Weights of a small GPT-style language model, trained from scratch on English Wikipedia: 4334 steps.
Each number is 128 + 32 x the weight over its row's rms, rounded and kept within 0 to 255. Layers, rows and columns count from 0. Numbers have three digits each. The size before them is the row's rms in percent of the matrix's.

# layer 5 attention query, 128x96, rms 0.167, rows 29-127, columns 0-47
078:138096151140109111105135154096046170077097093099146125164129151143095084108138111131102119135124185107092105152111150139101179069111183178135132
092:102130136173099076130139099081107148140106110191143084158143122112125135184113200164161082145075090207079152052129135160147142058107140100093094
093:174070135061112182149098141068148126165105095156130086145119105105122091118122173097060114141166159159137079068138144180150150152094160061095147
091:063060160150125144154153116107152055070104160141084134149090129142103086166083105139108117164124190186124157175118145134143127165112092149103169
083:157143123153167142090117133096153143078151117124127126119047184158155095125154071169145089093136155124129111170072110101099150093118148145108100
085:117136118110105105131146056100105128125132140176179116132175106094144172111143086121162158149133097115138142097167167138160048161176103130162147
098:145129150170117035097109137152107146179114110171144135187118059138103115136145222146115092156126107118090095100089102103120141141116104083127110
098:123134136111085104168127206182152128193077129135148153119178103130094133146108147125118155150088119111136157079114157165148146158133146147138085
080:099037103108111112138098097086137134214126094161167168117125155094137091122118209120108191105157131170186097130132135117143115139138132161101135
108:157106114144088059122111141204112122230094082143129106172141063140136113093162208141073112125096130124104123091128093111124156167128164129184110
099:144138092104141136104135104073126070082130098177118146101092093076206133104153125136193136080169134129151098136144108103122135156145118181138153
092:134119131074110129172115149196110130132111160129110127137209106084115107170128133123133132128067148146139126122143131151117108132067129138170136
091:131129138091103146209144062109080184147086106155195138075133123125100135112110140130138143158141161168153159146122138174117136187131097161133138
094:161178122144168162114093104141144126085097173135094114124104148172155077125118071095139149132123143040123100133170141139125144089118163167171115
087:122137137046140114162115151119165109116105052185121138078136147108157106111130148132201138110113117124159097128112173171144120096153134100077144
098:113122150148122129171078116136067101166122072184099153145124113131126108096135191168118061132086087139060177069125118136134134105118078085150121
095:177126142179147119121155115122178155125076152132140092139164061140115131176172108151111128170148073118122167092144136111095084147116160134151082
094:139163146125104130137144145155168156149114179111091196173155171115158108077096048096124135111102097126157098134085054168098092145173119142138211
082:098110109108113075083125171097121117140127109167176148077225146068079164134147162083106147113115162128134087139101140125127075185108109101076130
094:180141157146193116117040113110126097106118099084147107157143130140151124102122139154170120149171131065075128181146104229146125128085120086109120
090:112113126072094179156113189105177131179152195122147145082089134116134062183124103111110157103127109130128102123125122067137093123188154120140148
091:161116143151121131082094164107090119115142145115147109079135214116096082213101179138118108142116156152194159124027096109109109164091120161105134
098:117150078122094093117145097102166125156095147171103129108131104117153196145155082127146180137121119152180140115161125095185054142089091115143199
086:118185090103162182160203138136116121091124141076128133175099130139146131082101085145148139110139166100113092157142153168170164074086182159134153
086:087176108120099115146155098115115091095095107205167145147126159137126158104108115120129155070116200201159163130133095189056109160162118188214143
098:136187094077169135129118075129107144049169149119138145121100133076155159054146096049149141043174150125124070161174134122076119134190158114131147
067:097107098150143174154125191168156159122124099081095098124106186105067157169093149086066113099118126164081148079037109096159141119111134106116143
089:121158124149133131161141116180082129070139156078157150120100100126102175063146065151170144135176109059124135178145168169133138115152133158093142
098:126155094054165207138162166119141107108196125143134135129081154141211075079086036174140074085104137160137089154135107139135112118174121131099148
086:134140130184108198157097105076152130162150139135084096107130094124114138155154153190168162175148143126103137133120145114156131131180144120152111
100:104129116115123077179114150197140134149143088131183128136151141143087110116094166107134126166127144140104134180087138126155175128104192161084120
097:124085143136130127156166142113194173166133102109073115090144149172095113168128166147153139167101073135096131077098162166115131167113164104112077
084:146129115127108103085084113111093102163095111165157129132108162117124096094165109165115124070150209107090104172131141134156093113134131167126147
092:117128110114118026152132101176097083125107114182173117119154120107128138105132187080077173117126140127139156108175144137131090179125179169150139
104:086089094044153163136132165172151124138141132099123148112121178134136099157092124089186116084146195155158099165102151132143135099074144153109151
110:144154099070121136137030120140063129144135128123190123098109179093158132111137137159169129066163128135117089151119110115169090137174156117121128
119:073066136100158127100155174043184109116108127121124115112167115127116130123158214182131125146142124180088174113159144154135168110086097075173080
104:072141111126095106146151081038094107087114105117137149141113114089139156137153135109145155079161179169133162200130137121144078152168162152188176
132:148189079105121131099061081125082111118178095142089114116098144168179166103122106121147171107135146084132075164114137099110101127118107107077167
097:070127100147131116155120115115130211154071152131117077116088113132110160113119190126179176146079151157108108085118161119110099154106222092147155
096:145150118137117055113095116106111166161117088148192137116132112138123151086163168190150156100084145136113110140090069097142117132150195190090100
100:104129120126186150078100177074160079147153126091134117134174116173137157160071127148149169101118103122162075110094144130113113139085131166092172
092:126136060093090135109176127114150162135111161138141142151131150171133088144127125166161146148111132137181143108175130178139140111118162160071091
081:132155104125146184157136115155143205135146061105102082115092058174079154149131102110075159119099105123135071142116117127056113175099073113111122
094:162147106131135082106099181095180100161146099167133127075198092145110154090178179137100129088120163112131146093162130154140153155154108177113124
122:137145176128143056153182208121136088165149140132138162115189114111058111182097130101090129144099175106131100083114150102161174122092078149098101
096:143095169093102117086114177123124148146124172123132115131122129115132081132158099105139122084035127130143104158148105142113193116173158171122133
106:113117079113131174084099144208136084076074171129123134113133159143126212087129064100118124157122146052092142151148132103117160184155094135138128
106:149173132183117062158137171184142164203123145137151184141054110160127137154183172081146174111102157103136158162122085114126104109130131133131125
098:134150053124086128108131153097118121056140110104124132164147102157139089085131115143155148094132169115165150187101104147164139148119134139120127
104:123157178117113115127071071116093148145123150133098163142172114184122126098164139114109168161136136093157076036129109104175128151159138082135121
104:133138148111120059165147039058108099131121108144109149096185190101118156153110077130159126099128160186118134046184156114134115143153160143079138
110:160144120102098111141158118141158151109046101109105134156176095168090140107167155127099131157093190065131200152173118160139093167110146123169172
101:153139155174145125120116135114119156102101123141197200092117112097098149140136201106083144127134150115085187179066085171144126126097076146108104
110:206144126103134109086092119130136147083128123153132131155111089141136145103156105105111082149080088068071078082106144119149131123165139100140081
114:129070127122155099076127171166170142190065083092165145151166128162071070172150144153097072092092180137106181087125098132083149136129094130154157
116:066120091130155122130129105105136111107149166129106096142083201153137115124021093069136129106145171180152142139139135164089148121128222178100188
095:126119088143151191152158079142139152065060131169178121092153106121123143098172162080131082183090163156127138100161113146135074138142085132119113
095:138119165131116119121131154144135146203193166175135155172120116113090137145183114098079134118141057130145118147111151065168092132160132112143110
119:156125180177132171118131095130115095155090129119109121115048055085126175130174117134112105123128085101132135153172120151091114118165071123159094
103:120129165143140148108148162086111121088106155118091091127140068106134135105191152157144151108184031119117123160163139131131147158147086084177063
107:160112111150103196134091148160124135049139118104157172125149145129138187125072077077079125086125157095154167133112099104110126088132121191128112
109:154077161117173197117047117100149092139120043108106108104085118151161116112128167158154080128182127119116140167081106138145176100078089129169144
102:133131179122127181157092095069108062135208120124183120112155116087130073107111111155136136115107102184090108122095114145142110091088100118137092
108:091133154116128168116146107165138097078105169177124161123046138119085090128139090136111104127130116121121118157194127147094113095179094132171115
092:128136144205172090177153120065163098113109216102171149141144137122084168081093147061114145158121171148142151127133120100086120080141154142116154
105:076077143176129162106086176106151151114124104161085190114149067106119146135201176207043128166112153116153135094088092158181184160125120112104091
123:126151074087147123086073095123138088106122098150121099115093143176130105070118118119200122094154109142112088084139128116097104145196148120139128
100:083172132144151119127104130073140053112147192127121137155133148172173123143117105120203131106153101095175094136126137134149133134140162142097179
104:093103150112128157101177104095143138104094153139118134127163162123165124051123133157091109203096119127070171091076112117147173149148175110190097
101:084149134087120084194145164130137123178151067141133151135106082135118140173150171157126131089154147151123151215156147131135138169150082138168086
116:131127136116144158089056243150150147122173136093108159149135176186175086153040116104178155124139128123161096091099168124133140141076151121093146
107:169161113121149109126134092133129147187126150181125159143160113120084114145154131120137130123104130188106135118101125103084125163163091121172102
105:149146167097082110150161066163077163119069157162153132089107145112104140114123159159068104127143167142118177140222075125134105130160158142190194
094:079134111139149073127166097080148124061153143149090155145202187133110197192067134140176156116098084126142159087174162134146065119101137119163107
106:098122098109155174109122144172164158182123166122151100123228151130096098110107150103144144177146125087160157091102152130174120119110182147089072
104:145096139146162219123059189186172179164138054091119102103135102187101123110125165154065132102092122132143116101077118120066140133110081096153140
118:070166112112100053164136125135123166109120180138126117099110122108095171155117127135146162163140068141166124162117136157136155183179127118115145
110:161136144076110102095131170153161123220145101080167139105136081121122048169121138137141105144174125149183110143091144162132142155149113090126102
123:175129156116093095117179048126111075152114157134111087140126092129149124113185103129059066165124086096069134108147152126097107097141098091134147
109:118177156131148076157160103147123125154100182138140134126200142143121111113111130137168128140126104150074201126176086151124120128132087136122104
123:169139152107116179090035171088138084098166131135166117063070130114155157122173094134117159068120109102130088135136120129134147149136041118130132
104:099113135123210160071098157111171074089166164132133126123135124174135139166134099123147137119162124120094096171126151198139091158151092059100091
110:164107152124127146154140091163079149122089083136140115153102134122104086086146124114094050163105167099097166138156125115108140115145167144140075
113:079121080156144077139122190166105150123156132158129110161147147146123097147064124080137163128098181176160100130127146104087109179151189147078144
102:070148144163153069144162113111117080200137100171116143129172132106080161170107147124108097129158128128104144151108138093104149076114094186109063
109:125193130148122099115095174103181147137188114129131144070122121158153161167074114141173141110147119128182125182116140128115146148140118200114114
109:140079136119114206114121142122133170079111108125143114137114076187105132122162147115048053126162145104082179115158093163126087111159107089197069
103:054165146125136147112164104099105168099106157147135142107123103113127166179104100119160145109129094151149085125205182103058099160158104095168144
113:109128121197095065123151148100100183137115134182112122129130131141094139178139127142114151122098144117153118152132119146165152141147196180091125
094:111159133150119123161155099184122155107154151111097202145212158145126165089144120129125142128107175162149221133117138091069095101120119137151140
117:116130162116145137040147134170105163168122114151122153126094091176103131127135180150096147118169074158132163083080079156118165112109088088192089
105:138138118124106101124150035142108112145077103140138134114094123130116150098172156150116113147084115092099160106159105127072097135140098125098165
090:104126126131091124140143107118154084143121088164128107127125104108148126097121178120131143117113075142144138126153135025110094125182133132182184
104:111134145165118038122184096142139169038078205120110138140127122115117144084109117158112117198146120163134193222102157143097174123091161140129152
098:114160139105152194181127077157141126114135122107111109135095113168151123143111076132161130121126089143096125205128118164093132124143096128121128
102:140198094116066082150182106138095084129100131179102123119126162109162214145104074094144182114068129141150118072182149117095116147153130156098105
103:114120084082205166144087169110165143165169088068100133131125111207127101161170127076158131090175161151123120176058136118127116138108084073129164
093:115127110142085069190145111155134118135097157162123160155116062152166162161149110129089154149086135158138149105092106131079133121169126123073203